Part of a small language model's weights: 13 layers, 3.4M parameters.
Each number is 128 + 32 x the weight over its row's rms, rounded and kept within 0 to 255. Layers, rows and columns count from 0. Numbers have three digits each. The size before them is the row's rms in percent of the matrix's.

# layer 8 MLP up, 512x160, rms 0.261, rows 104-309, columns 32-63
105:116147149123171116209145164125141147179172142136134098133118111073109118148091087099181165218110
100:157153132107112089153154076140105113141153124095108123075120090139165141133169141106169104172070
100:104155073117144112081108129130100138126115148104121106090137150045126090145170118143144104103090
094:106132179152153104149149107096116097165115106154073153089110133129115161107096111151166165145103
097:075126153151175069123107172113156165079075162200162113156148153139111154137141099181077192116145
104:160118188117164093113126157182108093190135082093077171090125145170144091132110078125155111053104
106:149146101140127113114167138119134138105167096220048136051124102187105109161118090125129141129057
091:187128201105155058117104175091130122155151130133112095142153128169054103156130100147192121078134
098:201141101189113098134052165098172110192049086109150149164109153105124151110134127118126130122124
095:083115094112172124106109149102103150146096113132106079082099165131152138099123126130092145163089
101:164092125128095144168158140140120162210185081125133148157192106176115079130109123113132107103153
097:094165155128166134098079094147146111120141108104149157171117141098152101174153104168157072155170
102:127169140180139063074129138116098107159163104110090143100111125121115168123147116129141065137098
099:169136158160131145105157154141146143150107160148086142094174137146122115119105111163114133172069
095:136141095205113100120128133144068208119104142111081119096116153083110118141145119195117087127073
092:113139089095146121158116133108144173119173130142143175173132168149121130178088159132177127110137
097:200086161102151122168081133095111113175169119176107089094118136118159132077124135141122178158104
099:143087102086123117196011173205122061113165085193078118091198118149153142100113116159095137092121
100:153152137113052139112076138091110189126122143165135088127134114127146107120131109131154132151140
106:151129153122158102082135167092089142139142130153100016134152186161074136184155184155124122148075
095:149109115146107090164187168105177142195055168138165125103119151099082157177132156127102159113116
101:152126165180138108166124180151067164142096138155117117112118185172130149131113118134120166156141
096:118147184101098092133077129139170158120146112156020133083098125172125192096125069143103128169121
100:134133102108144088144131157091119148155118116103138065162135143152069112109095172055091177166135
109:163129130103116115095076148183140157187173124186158106122192134107176150149035162117125090179076
094:114198163127065140132109135164138179157106145192185167103101162121094098098140052134138127090122
110:145108095153119090157156132139088188139134124091117116116131064150035144160120137071175112129124
104:158121143126141131111094103147032137096137135121083113120096111138114106164139105182188110042153
094:110125159127121095115148099106118142137146155142132113156135162099162171155143106098147115109136
106:154132088134172181117131109122116142145157126123136187154126162141105117065032211179137082176138
100:103126100189151142150096134074109035093104206099130162090123122072099141127123116170113089116140
106:141117126085114179145111094155147153145111114126115071112142131125125132102122092143059098173081
099:135113204126161083108142124111166132111105157119138186164130129094148147168085111185140095120079
103:139140103097135175189127186130094123145122144212159126082161132066097094141145152127099118122159
100:163102076113130124123132131110134107103055076174145112142125193177125050088118076075110135142133
100:113139096125182142121130149078121086111064136151053161131099099163135137149118113091084101112101
100:136178125089161134132128114087122146243117142063119116085135100130168129119132121134104131123160
104:169138144124057190088123092163140151140084131131172094194126129117160145148134155156131144130097
112:142157106119109117158142117147123122154107160091053149127118052105201071135121094097127181124178
101:078089107117152125148169132110068122140155095116080131088081111148121127118178085143110084115134
095:140134123075085073157115122176148142145166089061096160103119098133180110127101125073188146123083
095:114129156141183124134184081138146041072055144129124101145124158153119159129114078139181133123146
103:125135152130142168188126103174115092119158146132136108115180138127097132116102095065141138116176
098:155138137082154094097118136176103138151116138154129153121106120126152139123149067142133091176103
097:122115116126079116057148150154151142122187109138046147148105164124146120169182086154115123123070
103:116151183095115130128136159142170127151148102093097099161143138128104203147048114161132111152137
098:140113119138149148139080109129145101124127146103095146127214167118126173121127146148115126172150
099:150130190112157161146177118110163079086124158132119120084088175165148145121107152137124106098124
096:183179142104172140120121112133113183169117131121105114154100095070171112117160148159108083145120
097:163086112107151060152109149155073101137118150163123162169098200084156148100121127139103127143096
109:113094156186147175109157185163116159130095064099155110084137153152135117156175138130119096094119
096:088171076168076123125140135094048065164123100137201134117106166142130128056127153125120138091185
101:145106109147140114123107155073137079138139177057121175149146170184133117120145111070160106131151
113:144152151093096106103114101146136132105161106102154160155152085180124148113141080128135113169131
094:093119171113109120116085122112126139131092084099135093149158190103159126101080087079067104178137
098:197161072110141094105182094111059103166177110123158159065144160126102111118103124116113084148169
108:119109228154189139144084113161114105070112079187138144099127112145176145182071107145098120091100
106:155171092135125125120059095123103143132143114146011147123169163188121087117127186140210142128108
097:147188145142083143140117154105117096080091101133209180091150109122100176136132139119158092096100
095:138130143118073106117177103140123129173088115164174235156121136132154114141125132154126129125096
094:144169126110096118146178103140104072133159124145144098123126155145126172085131137144128151148068
092:165091116140086132122121131092130154135119081144113128091131165134158129180131186174099105070151
100:111125147146156143107161144149135129163160143155121139153104129094101137110098143124109092110096
108:116114155160146113129138071088144203140090124102114098118163173089109090124104130156167141131182
098:148106125203126072155155134129110148076120168130120154162128122129154162122099113136066124134121
090:117105127122064142126107141124144128105094121148138109134151109102194126079069144126106080140090
103:131147141106116096140159082155101088122177148187214111143131114090141147136116108137153128094170
092:156111102112149101125155101158064125166125119155117160114100109139136131132111124095147128118169
099:073107108096106071103182086210104131115187105140155117115140075046111136081155056172168109112139
096:100097138168105115112063185084169135167111142161155098145146125170173134165071132123156143165207
103:099089120133160136102069132080103152110105148113140109094097151136160117172112097148145098092078
099:156083082131116128130192095124134089125099111165150134151112102121133090121236119118075103076147
100:167164125156144176161113176176076102138155111172083147096166116151131117040162158141083138130165
105:134148113164066154056128093099106153073106142067087072127127137157096143108095128136156098118184
104:139102147114130139156122118134108154170177129096144092109099159094157143160113031070177120148152
102:150103153153079150120122087114147162081116141072147099112126162115119124081082143165216113109172
104:077188185106147129127170091093178139021080087127141131162155136124108082168169117105144168123132
095:158168144130107109159102100085138121117082152164106134070173067096119151056098142095101157124117
106:176087222137150174137126203102143116173078154164100129093090104128111146115080127106091148110119
109:141154174127106088142107137116130105117137184219132139137113157047062113132096160154101137051093
089:161089130170103148141100129109103172086131133130112144196164132100120099111122156135145135135169
104:159202104095075106120128120125111145081046117127130091155106088194193133169083093149134138140112
107:128073144071150127080109090139083135134172105140120136131130101104151180154134146102119147109057
096:088160104146125118077107065194102119207080113112082109160137145108139155156146198123141146116132
105:111158173165156156177122146100093164102065137111153152088126094085150136121143104116124102133119
096:076091123123157075151121135097133098127144066080083075205147101112107174151103078118115146181124
105:140117110113129109168145132223095106128184122202117132097149079144097132173076167139162091208103
091:081144131045112106143152116085106117161100100184112091118130134126088122183141097082135094142129
101:129163161139143079088086201118143210151163160112083185095125149148188133140100123136131133147087
095:114079115120142132127086139110138108107092138091100148150137167153126133088113180194147133112128
099:151162205072139106146151084150108179158115131116059154129098132160134143107140096129165078193126
099:117164089119209100111104119094123097124084079132138163164131132098095154129174097113096157149159
104:096114171131154122096090053158101134167077152135126085139168088130150133146106137215118134089101
096:159044126183092173129090130087144122073111156132097122051133118177149148112137130143083103117128
102:176153158105099142124176155082158149014098110171123123162193101088110206115125096115103132174112
099:160197163108171127114138124164090162192208151111164131154128144174081102145100172136161130147127
099:110102156118195142142095106132100169159116178131139182074137129086111128094132151165134135144092
097:090111101096180132107119112144091097141075124149078140145182145120090179095160076141138152104134
087:183074178056166135122092093104138126120142086143107174074116156128078140141155139078100149170115
106:171170128128068121182175109141143165100147092083084109128113174171095103124153150114086074103108
094:146106057113060087163163101177092169103134085166086138170098101146141041135106068181132090108080
097:075149115105124117101153156192147127089081116118087060064144144148111152119147120103115085143120
108:115132147101114110180102065096075172106166119183091147105061129112188117136131145169146134132077
108:099101120111116188038118083104103084125141184064117124116076095154100083096157039094150167163157
099:089106148130126143085201131149146105109137109085127164124142085111124116063194064116161134119125
107:151082159119179132133111111115127171161099117142093160091110114120146118101135144110191086108082
098:151121130081072089122064058091150162114153126119181128075086155085111092123157101131081114141114
092:127149121145072122166172144127107095121172141140145123152149133105092128138115173152100104070101
096:117082098158116094073160084107107106147182139086128114131118134087196159137128111076171216104135
105:186105128160130093111133089131081131106124116117168168101140103097117192100110096117137121123127
086:165109125091074138076168101100115083123157176101165073082113093162184159118141163121150160079159
092:082100121096076141198157090119151141110145105135155145128079151168112114202174110110131113194147
089:170135067119107133181098151096117182090170199133076154129101131154201150097090159123129128105120
093:105129079174073194072116206115123097153104150104174085128104161123122160125087138101139129123096
091:213099148127104087007083152066123146155163138144147105101190124159096166106106124103100069143095
110:138115125146123114173116120167105144189136154109109155074105168112139113144149115184080122100128
097:120099111123089120125125189132082108158126127150208099079156152085129126149116105153089149144124
101:128083078105073117094201088073158129112109138159085124126065156134115161104097104146206206141188
101:132218191095092132128149161092148113157156115163101126131121197115122170113152146138071098123145
099:129174111147192118167115109143155147139108107160105115124139087154196151159154174175183124147129
102:115099129111157109160141187113124176193080134135098174097074095153193170110111107133114168101114
095:148154073084089132126147161116083127122137124148105134088134152155132188070158147185170164115143
094:131116159132118126163151126160113130100113113086200154106116134161137138112145123111103054081132
108:136165118179108056119072152161079124140140193159127127114151147123124113102101106074112113092095
088:087136147123066160152133139126120133115133147165120154051152128158063093111108143098081120115118
102:135103175136114135092059103116170088072083148109132142093084095154208116126092129093178141078103
094:106096152127156093128179162196143148209103096114119173100109155052127169122146113114139119110097
098:158172089127123175055148099109149122119147135144130055142097137138123139130067130129127103125164
102:097103196126155107151072137124134138153132094101143113141140162119133061061123130135111135124130
100:115157185164120111157133127105104131117117143090053137072153094119134149072172145176102151107106
099:093103125110165129164153122118158194153111128129129141135143159149185129109110128165112092118198
101:131163152135137139131134097124080105100125113125113150117107172139086214104194123074089155177148
103:113142112144153147114124124123112077135056083088120153148156148080111124116164107119095169109089
103:128140188092071115082174119085157071081114110132162143089158146173134158178148135139162131155162
097:133136103104114139120115083130089130105055134159092117080139120140122116091140095105097127068112
093:141153122053136138100120174099079159134109118103124136101120198160124129108082161067128108090082
096:157109181093112115148172137151099130182135126140123127133118103072127153092110146102105135152097
088:149076118153089103131123127135129120119066166130159115102116150129069084055145151164055110083109
092:117130167171161132090135123121097139185147151100161113120145188116086105102119192088075145101189
098:109150142140162084160142176181112124172120166126162135138197124134128151104162133160211150105113
107:153123198173123148134189137145151167163135118039144085112108140132140141173201134143164140129138
107:112143138132159166057143167105089131123094126122078116174150131103151194074130081125097106163135
097:154121165101152105133200118116114134113105100138159083123129124098186084202108128102118094131141
102:169136174125098089115107139136121147122106102151090196188165142163085162082120108115119100090079
095:073097121088108084127163119108139132146148110178095110136095129188118159104138119177123136097121
106:059127145121075150153119155104163136163134134152146092125191106108103074134134070191139098143119
106:123129154084126123141138103095058080151194150150103104127124085146122139151113089153109124089136
098:107061116159144092154153142119120107118142151103121098078156179078063176170184084159076137123124
087:211116122174133117159122078144070123155199092107108152185115129120118191082168131171105095097113
106:141089159103125106128167105158162141120118153134169091122155026105153144130145130136163150099168
096:163114091120189110100067123112121141053110159148114156134119150133169084127161086097101108165164
103:107156168086130114133128142224157146164101136167119138108165100144108169107140113158190145131101
104:154168107137098045104156173137155137119076108113071079047140071158140133093154080097067111091070
100:178070054068115138120037143124150112164125125085148158097149158119118076131157087130149107165119
097:145112132179143114105124119165111140123118171167160213153081186059082116151072121093205098107068
107:107068141105152114112111125035096083178158152102138097130158127136138113153139094147174083155117
094:145147101150072131101113136066118150145154076099154104151142133115124130128140142120053150061104
099:179101113118103096067186195110176165182096110144168171136145095102119129122106090105120094137151
104:117133167104115168126127153121091144183121108123155135148094128156144087127175134145197131131109
097:168092134124127109117141082017189093188109063147205094170147112125119133120200133075214123142172
113:093133133112146102109120138149107120135136190097093162065117141123163222126120116068091103091145
101:087117100100114075088136123151097133189067150138084079123107153138150142164132113071184135131133
103:105115173135135164112155147071125095133124118130187128171116128114088094147133110161182126090131
104:163119128149155075117118162101135183144153106161175161068146125085071086133183103118101174139156
101:124105145061115076097139207152158131152164066120125143170130123154064105135089149070107138122099
097:136091169152147096102116150146156119117085156122099121071081089167107109127114147131169154105166
096:109159206187139100092110151137162159171083130160086109120131156141133117151158101089112095099168
087:092136171160140096117120058115168058121141146155143086123112140135092082125165172134148072169147
104:135108139148115059100092108160100136122127096173108130151105077122136059153132113112134098104128
100:145113107187149122127170116133075140184135137150152118112165074122116143097100120146118104164139
099:153123133121134092135124052082155170183197112122104188134130126105115160161114101117169103127134
095:128182140106180115158147165081158134163112138105146111182008166110181146148132099121181138164164
100:155155174179124127103150127172122099096179075145159141199123139123110145132175101086162157116068
100:159171098148146151151085104101113136137135150137156131186107142073099147189114118095094077122092
097:136122130117144082116160118147049111158126152172148127120141117162123138140147045107174139124103
105:207059156149153218145185150161148166100129123138140157131130161147203124135124109144126106154127
108:147126165158138143161123123128193171142095128156101186123158159113126117111131076136118120073107
103:155170142135131162089077132131105134139149129141071070126155063171107095101142110120140096113121
096:141069122126135047091171102077117168102162144123122072120209131153119093153154085133110118119107
105:130193186141111113114082095095053102141132143127169115155173122185122119126138097138156141102170
097:124108157095112164059099133105140179151101144163152168150157129140086064120114076083149118089134
106:174196199110144175078137167131174132128076084087198156175129179168151173067087117094122107119150
101:186121178050150059130089171138108085088104124152131123101122119100187195130049127148129123148124
107:156146162134146163126121095122168145109152172143072158112093205125115102157203135150121152096095
101:065099161157148103143112129128160135192133138167130137142141116060111085107151111172142133135134
094:118089141125123077101097150115203112089092132080230082143184106085097143084136168153154148124059
098:117134128131124220103168111104163105126119163143148155085134150148197090112090084088120126144155
095:148123122133097148101109124112161097198094195140114117103126097212104179073117149111153076148035
103:109170188079145067074115127181052174060079129185092168162152110141130137150171151207146149110161
097:136134184102082120124123170144098179127153198091140111076112086213135145091146119153133124133145
104:145200117179123149103125106163101151133088094079140137118169121093076110137143119110182165162165
110:106172166057137163117137086123162094117100139117099139166079166094160122092122102198120150132090
106:100134112112191147135155162092112155182119152105136175175063175148077146189166163136115086227178
091:161128150165106163090169079101112144174161150138146163102154153086127103184089157059164101133172
112:129131160097131116141150145074128133116128148131098139160149166117212113128142108143083169112149
101:142069128099162121162143084130141149102125128115163101142146114126156148111212140182150148093107
092:144097090116129144112131138114147089114145103118149096083106142144107138124084154101164079143143
101:152108117111077148134113063108129067144148128128068124104092134135142100118130108159136094090084
100:184088160112173123118132070157101114164176123119124103133161114106102142137117121132173151107146
103:164172193094137133137100148113102118120132127193124102085117163117100097149122137091101126132157
104:103142130143101160137099206141048107157104049121048079172134163082171131153150097142129095055104
095:110183168141114123099057169126172179120094098052130161107070114174136090071108112111124112112110
092:138117148102121123138183214112148166156160180130139193162125107109156131077130108157153085114112
105:091128151108168163089148130088119118177103137158145056136155100118125140135130157096102172100136
100:120139132116099101144122153138070085129123069150127215163154131136152174118132109143119112080057
099:166169174048134112135126177127196098139148184155149166061112104215136089180137083194087138125112
# layer 8 MLP down (transposed), 512x160, rms 0.265, rows 104-308, columns 32-63
097:074113162130161096115117159173151111088086052134086209133082120137132124162169108138104115158142
103:107195161169132145165153106119154162109177117108131094107158155127084159122158093113090135113103
096:160179109125135159091120181136077170142081115109090135065126128137124091189115087163089169143175
098:083118175119135136127122138122118155124069175109177151123108121117144115134110142165038129117077
100:146125120150081103125162020123185141166124142132135119136142162114155182097096162155142136145139
108:130133168129106095177088085102149160161085093133088164152059086103120194166181134138084159083093
112:147149149116111111077192101129142111108165088159161083084130144112105124093132158127096115140093
087:144094150134147138151146101161145142134164084072141169126143131165163135065116151176108096141115
105:143123123086126196126157144141174116132116129106195115164097146111136141117174096081163137133194
090:144111163112083142130127154168105121093127176150126164130161095142113086129088108201089115186122
112:147104104092099114133159139093135158074160119145095131181154138164145131101161115126191094115074
094:141127105156086165115089164072099161122099117101132154131170135142125166096051132105152119140183
096:094093110117124107079117160133148120116142127118167139147163164119151109151118133124099123157119
100:119193111168164131104133054103096096162182150083160122123075154122112108195114114116098158067160
103:118159125190146115150145124130121160131110181151151123133101111135157063136183181143042169149107
090:100107109111159058133089101121119139147105110074145120139120127122095180090135123146104152122109
095:182127098203119098118095066165129126136103135096053153095090111106129128149109139073152092083143
090:104129118119158159177167096105132151114126086077184118094127167172139147156123180111146098081140
106:157174101153137096190130152142145146097139153153066112054120181090122120084117091128148100156106
093:146131170128142102116089118114099093111123148091171154067121142142163109194075128186110114046146
094:124139141134147131145159063145149143120175130132118112120100117148077134152127136157161123171130
091:153104111125125142137064059116109100094161093126163104085104126076060143150161071110168155078086
095:103146066113149111174138118057124079094131140101161121088130146149182060169137121120114138099097
100:098076139138127161177101134125124136147185131110113111113134159116126030136178152069147135160108
105:137066153092096131162113101111174121159129115160100098184102119128098112101086159116090149124143
099:064095112078111137124079079127058166098140136078087178104123126128163150127191151182128121148134
109:156118107149121091141194116191101113153108146159070138136153096110214118121171153110140123094128
099:171146236158106117092153102080075112169155097114127120140125112133129139177096102123025145118094
100:078159114108199107098125110147135112134103107102127093150121096103053121175126152130144156065100
093:136177085092143098154218109098133178222146134125175037147090178112173108121105085095121133079117
100:106127086120162083174132107135101131102158113121153091064130135088181124112153110151180171137112
112:162136111168152087100151184123115118143105082158147121056155117167152161152188123058147084152121
109:104165157092183073132108053151126142115095107093137137124051181107158111097120106151150082091188
098:111143080147148141116120096197118144092104133182094092118164202099202138154117169101085142148131
099:100097124148086141095150180160120149132122062128198157098097149114121104152104129202120130172144
100:159103125086086112179140112071133115123145165127146116164135090086139160104133150094137174094106
100:059067079171174120164170163117115111145182103201126129066153148115186130073153118116111159138149
102:107144152178091132114105102082102078115165099128136132093124207121149111178129080094105153096173
106:117117184169157145155141151086125071128131140130146167097090112177089139122137129117142142087142
110:143155148102169168127163184106149165149174100135126086133139125148163142146160105099101164174148
101:122129109122086162111088082097156140137088134115106147135104092155118102136140148114095122059140
096:156125079149160113158074164112152130131108129187121146140132115161111148125118124097051098115083
106:154144134149074156092101098119091202143185138070171161149182158107167095096114160145167123109135
102:102146088104110142176129089097166142119098163118094105173082100181173049153130137033102179170060
108:120110184126145182091116112171140140171110140150169081104203101178128148122132079127047144084195
106:153108100151157122137171124080123087122119125153122136090147171186157090102101168111176122113150
089:086137172081131183121168122125092180083158122180144081112163133123171122142167117138085105110124
098:075079070136146142104115102139109096156164117100125093111205160135099131119164150146123129116147
099:120173143150130117069099145101163095081089149203125137135125130123113145164128132114174106134185
096:137104145131124111109126106145082163160156157104138120144158102158123090150147123175149145098160
111:119139188111040078132167125162090210181108148173104141108127091064096162124087147109116151146099
101:124103159147123107110124089175172175071156171143160145105145118172142153158127142188091094146120
100:094167144099140145124104091117128062150106128168130086100139156203099169128121177183118094092132
117:188140122176124107105156133165106105130121121045098131072158112079151168133107150116140198145143
097:162111079142197126180201172160142081098141145188124180099126140099102148122125148138167113120185
106:142130140096101094155028190141089053116094145128116094124095136141155127093176125112134065119108
110:056069107123152087149109065128113105116166158126115170084135075090119134078139143127176150159111
109:127129126130145098142129096166071102140117126116104167139129104128198173132121123118089162118170
102:140124169142128117162115163155133077129108113165155121161182111136159104117139157172168091125101
090:133115099088142171132121122106209119123151060123087100180159138159068133158060130160078073074160
093:142166124119176127072100068184117155045107121077081139118178114163187152177083147116131136142164
086:135154128142166192084126153140087100146102158159146175143149134128130175112090194151129131046159
097:074101117098108135119121169098173137087091186096108078138120131139128134124077104134064141178132
103:165110140120106120140124124156119101190123129121147144192123189069112128156111108106114148146143
095:167148090122115146156071129134134103125160091146118131157113162124098155145114144092113091078140
091:130132114126132177126119144113102149110121158103114133148084157116099149146168121099150161155087
099:162087109132135199082177076126167095073161173099186189143126149084141195121134148168123134136107
087:123071129156176130163082166139142111097133123098100110163177099128122119115197137166143151123112
098:164053116109139161138125216116098079130145142070146183151119211123123093127157144121157105115073
098:130150141153195098148147203116105099124105178164137144161131109124117120113021097112118155168125
105:066169139159151149116141114115143132139121178105176129138149173103166147107197135195136111110103
104:118135140106129142100118100126154120121152174145139139118088133147093141133103193137081164110078
102:149102144141168141123126130153123133127079139060160201106129161161138201126133118124107141116118
109:137135167147090142140090191135104114157151158073166096107085092148100142090131069142122099075162
095:095200108131188150114136182100187099132116175197114141137129115111141168094164173161102080193162
099:071117135097165090105119114186083137128162105187093144141152082097167148161120120121052076108141
097:124153091184069114189160095102104124158122144185113046122101145070141101076106129096163106120093
092:121106171103141096144160087100080131155083117128133110172108119153231074148141151155105091109156
095:128137091111079159133103148148188152137151134105131135087150184130138109092144098099152119170157
110:152136108103134142137114158047108110165151151103088117125118131167096024170095142134146131186128
092:165116080081123187073107114097083131112063072139118122128101134150068123098171127128128175097097
104:108149169193114139111121085090070105150134187149083150160130126102100159144112151121122158125140
103:106138173107086121163116135095156132125098143065116143145095126150089105099162117075150143103099
100:106066163101181122101130121141138093115147180089180051136107108122139223148083108160111136116132
096:105107040093160180149120145159123110142142116161160134178088111205147119169107204186133132127152
103:149100175112105128090127046209088105104153111125148099151134130094145135133118110092200107147173
110:186109144132208117163126124158145144132138125086056124184181130118131130142098143086158165144098
091:158104139136031056090113130138139136127116108123140154109160096060091099184109118122110086131072
094:151092122160136127115074064150114117113129135083119142156129103077157104100138104123130183119125
096:149153111121115177135104078132183118093164111161169131123151129168109176111139146132142193112161
105:134105105101082143139146212126123135127118075127167102128191155151090118136062071196145144186119
099:171125176137123083125122166157100142117133162125141154152126107081103063149120181142172100144077
108:133154141108126091119108154151127150116138121155149120074122150124118090166105078095127112126175
097:073129169037089145136139152136133203167121111143131176164143176129157159135142146139146178151144
101:102092153096099122142115107161095166115203099146162091099063155147083158102125137133063083136096
103:131130116161153177136104126103070119172133104135121089123102152125171145104089110102114129126093
098:182099148131085130108160099109105116165114117100136120119126167175202150161096081166117165102156
103:123095105098086142119151119074151103202140184083135084124160122170101156113138155117135115184113
092:088174101135134107104190153186118118114118160161125144111159133167156182162128179132128150092174
090:106142179132132141129152105118092090167111142077143144109102167149096139117116073155050208116148
096:132129132117128133170115115090151123139086154123089125152105156156082107144205137127096098078193
096:102109151130129142059177159077161107117148157086182131133102144127134156093161094128094117060131
096:133140079042125135113104113134118129151123125113083110117099172135166140081067091058077145049123
104:070156134134146089174050043152118149103210160111126068146151112113094155110120130181117090148140
096:129193105076166138137072117091136137139155135169081143154155211113099182131105133170131105099162
105:134134140158133134150122182162092195132152122127128137135080114153074156159096133116071107135118
099:088155099095075151121134104118153125145102101152144129167068126098133095121114087142095129190109
102:180125175079094064120139163150130094155154139142154147133122103126185129108106122127082210136095
099:148100142120140093080069070126145143162147141155122139171092154146127146099103100110119130134227
096:115129101197132180091126153126163104090096084147180167124169073165129188131112107167129106153084
089:143152122144069133173211175142121145098074096143123124178143132173184155081137095177173080149144
095:084196175140154111120064157119103107112134091141104122117135150150140090128107141147124142122007
093:137165122147136108118134163116132185184102168117153031151025167136137154168123143133123201130105
087:139118131145177156104103107110159089102109120211118139101133119089116121121144131150058141037137
098:057080053124115107166175151114123130111151157118152081120094087171127171106148152097100127119068
126:170115138082179124133110166156123109145100161099136107095114108078149131114198131110161118149063
102:134157089079104164117124174201133170120181111117069118151133073092068120177140100161113171107140
093:138132088136137190154132134180104136150150114109210161106095058114138151139174114127118050072154
102:125087123138169170151118115073141101124138132180079184137146030131145140107133122126168108097186
100:092112141158187150088137119124152085180161139090087112156119176057074167123161107136154109105133
101:110107123106092124175154063129120142163124082088112105193118070148131137158159132158225145156119
094:139182114132121127075142134124127083134132131092079117108151113163108066158095186129134071078083
089:105096120119134226095102115132115170095128163077164112178082135102118089167084157105120125110149
106:087089041142163119140172153103124161132088158076096110146136060079148124115164112119101109120123
085:148162156102139094195109107134157107126110105114144140082112085110180130137078134142093186146138
093:177202117147118084167145134125118182104144124143120110149109097063114138144085137161111123157093
105:122141152107122136091086143119138133138100124070170127155074134102072058152169116179139166130148
092:092143100046111120111177065114139062156124136107125122167130060096107121124141142095143120202131
105:075108133099152116173139133120109190161132166103177084073118108086104056091149105113145134134092
092:144090137075155190123163148136164180105172095118128089138129168097162095094125091160145139163181
098:116128130157126127129062180137117126065140113082097132120103168115142082133115106113143148173157
096:071125156163119139226101130117182132125103146128157079096119131117059096197135114106114124125117
102:180143157141066128068170194180148127179130102144132130160107129151151171099156154119099124127084
099:191060064123124104129085140132104134104151065091123099183172152154149153085164104101116118157116
102:122120142144124112120128139126112123138125090044114082135084156139099184121040116127101144160108
087:157171136178159153078096153112165136127150109127133101091097164151161067151202104144130120155154
101:145153124140141158077108116124138136096134134172174151108082167131096107137029117107103151140100
094:064136106171131077140116123152145155151154139193121113079124109150141109095131072089119124198108
087:154143130107090130136154127153193097089133101168158115157122070118163123098149085151115120091110
096:132178149097099100125160144121092144127206136155162158132130083119085097180094089107085107132134
112:197126102107136132137147159085186123126114174133121125105150184169125119158155123081131110124107
117:169128160123092145082077084169075081064120137104162063071185104124077141111102116111126163132133
099:059111127102138126105138148093166127135170222170166091132073078155078182085175155206127116142080
079:160170134095174135155167161160167121137147107083169148171158103174167128111109151166123160126120
093:166107125149094060152084136134108140151043086136109136120090082109095129142146139102124069134187
106:109142116099141149155169113113111077123088129108166183157118150105179169137106152152114101134197
110:121174115143149119073121177180126150127155149176125135103171043111137107127132072102104130163150
097:166180140115138223126129141144083107165128111118122119125124112138100127157102107055156123138149
084:117137081168126178134128136175152087147145127132126110107109192115084087119161101090158152152147
100:131150114122125110165149110161143123131146145103158130110102117118152128114149140148161108202139
099:116155162131132169119132152103109140131150102101177114145116101113147179139143127163148105044148
110:101148104102142077060131148154098130031130112124116134179175156135138181124116105144138124132170
109:094093065168094075144172112119107185103100123131108117104131083127084177066135070188121114112153
107:088095091119127121166113153136083116104114170178080155116100122118095127179125103078110159167127
100:126112140097101124117096126086082157136098123127098102124229095113146131137085111188068094126133
107:058168180146089099087104080172182139144113141144106151117161088200073145157101172148173120095119
105:181165106183105143112150128103130156100176116135173112119149120118140153138131111107119143131039
096:146179149144127161134105173144158141162152139117145157165113148176143163151080070149164093151112
113:082154120152169102123120106149115109131139142137134121143163152066066147160184123102167116210129
105:127066098085175089184175111095110134096187134117080158112141112119179156106092139173081107101142
115:129116108156137056165155091123126183182181157180153208082155119073138144135114130129184130160102
108:124120160088073212107098113121147117093154114108145124161158122116139183098107054161124119171129
102:087156099141111136144151150110081158149109164105131167125111129114110117142151132081172098150118
118:159113159119137122122169096129132172096136117149108171163092111163183151134124124104118170131108
095:190117148123139154111099101148115132117150135154148084147118120118098142175151117114170114136198
101:118133102132158209097143142146083129152137121179144190147105148083123126139010096105076141085128
101:204165117138138162122123124112164115114182111149126140152161125137161220083070108145099147169096
088:113152152140097040140197176115110100156122138087123107128185140127165135151124166118185143084159
104:103113090130114117085137115151129125141129077182061062148083085149089120107089142174181119122146
098:101074089093128152183109118125138167126123117121130114159068136142196107132137104168114171125134
104:116140112157154098131141162112147110147141169123182155199186179125139116118141113112129112109133
094:088123118166112090147159112169079182136112137077096147104148132095142055126179135099181149129089
107:098153173077119103110137106110083104131107098100123130091130131164071150157128145110079116132119
099:144176115143141139146177141172097127116098151173110115166161137107149103113123139162100129121185
100:169123123095145117145149183084096124162178162135101095160126145112141104110155147059100074195078
106:114104076107103112131166149118070125171063075116150168144041120112137104098170095099134079169115
097:142180105122149216113128159133158151151108120161116130144070144126125135089168119130105104116140
107:190090169144165111122131111118140125079126138126098127145126126079113167161130158080160126177111
116:108070156123095097104140095099144164109140105097105082123170062118133126075108173086161076096080
100:100128124132156145131142145127197101145092144102057134139079156104209137175107109115147120122097
091:167103065125067034138143133138114103139074119147124151138146159144150100086160132084118118112123
096:147154152121117175149127055119139151094143146126114111086141114122200152096169159125036177179122
103:109127158109161162144151109098098134112140186081124111125095123128111138149109164088112112169100
104:122145094150137115150073102080124110160122116120102084065132137140097152052090132117106114169094
100:100103087161169127143090135133125113127096157164158170155112148178092110159162076077169128130115
089:110079115099172147099100174098117147072113114117124155137091147067054092111123076104127135125195
098:149103113149133130118098156161165118111140182161131092136104152113185138128193111166113186133096
100:093114111157117100135186049128161115135133112169071117135142184179129149121083132117074134161166
100:148034146109063144084131114165165165190092119066136060049133142135154138128094113102096138083108
092:128147126151151117132136141116121121135165137156144135136144190078135131153152071159094134164157
103:085144075090149153179106134175160125134125081156083110132094112116123178153105150178101180206070
106:054095136117115117153131121202116127191131133114140135121106094140104093131097197111106075137209
107:157114139098125095160116105091133076107109110145123110096084124142149098097129159075138162110181
088:103100040113126138117135170166165115077143102133075090143134154114154127090121105136131149110192
113:108171135095115170167180181097071114099173091097054126105153139134130113138107106181117154162139
095:175103100157121032144145203071177122075085144129075175107116146142131148130115077100132118115146
090:103144099118148139117083123117082115118150141048166093136127128190129151138097161093190143107132
093:131175143131122135123103163215093142112149120116185139167126122159072129121161166068203174157154
106:166175109118122132204149089157140110159117097128137176108122108100124070117114173108129147118100
106:127111081059122137091132142144118128120091084186120152175069160139118075139166109165145086150079
106:080101156019172205073169093067088140097086112164171136145146138126154124104081086124171141142075
097:198139130150122116086161070174039099128116092157116167112094099079081159126124136125154156076164
093:085171140091082136148096096068076114129162131148118131121113156171164138107073161101073141154131
101:124154111129160112089151126180134107134156117129131181153090152059099178111114127132152105085159
092:117199113180078141111131098123130190161125126172188140113149078080128104199093135075093152142083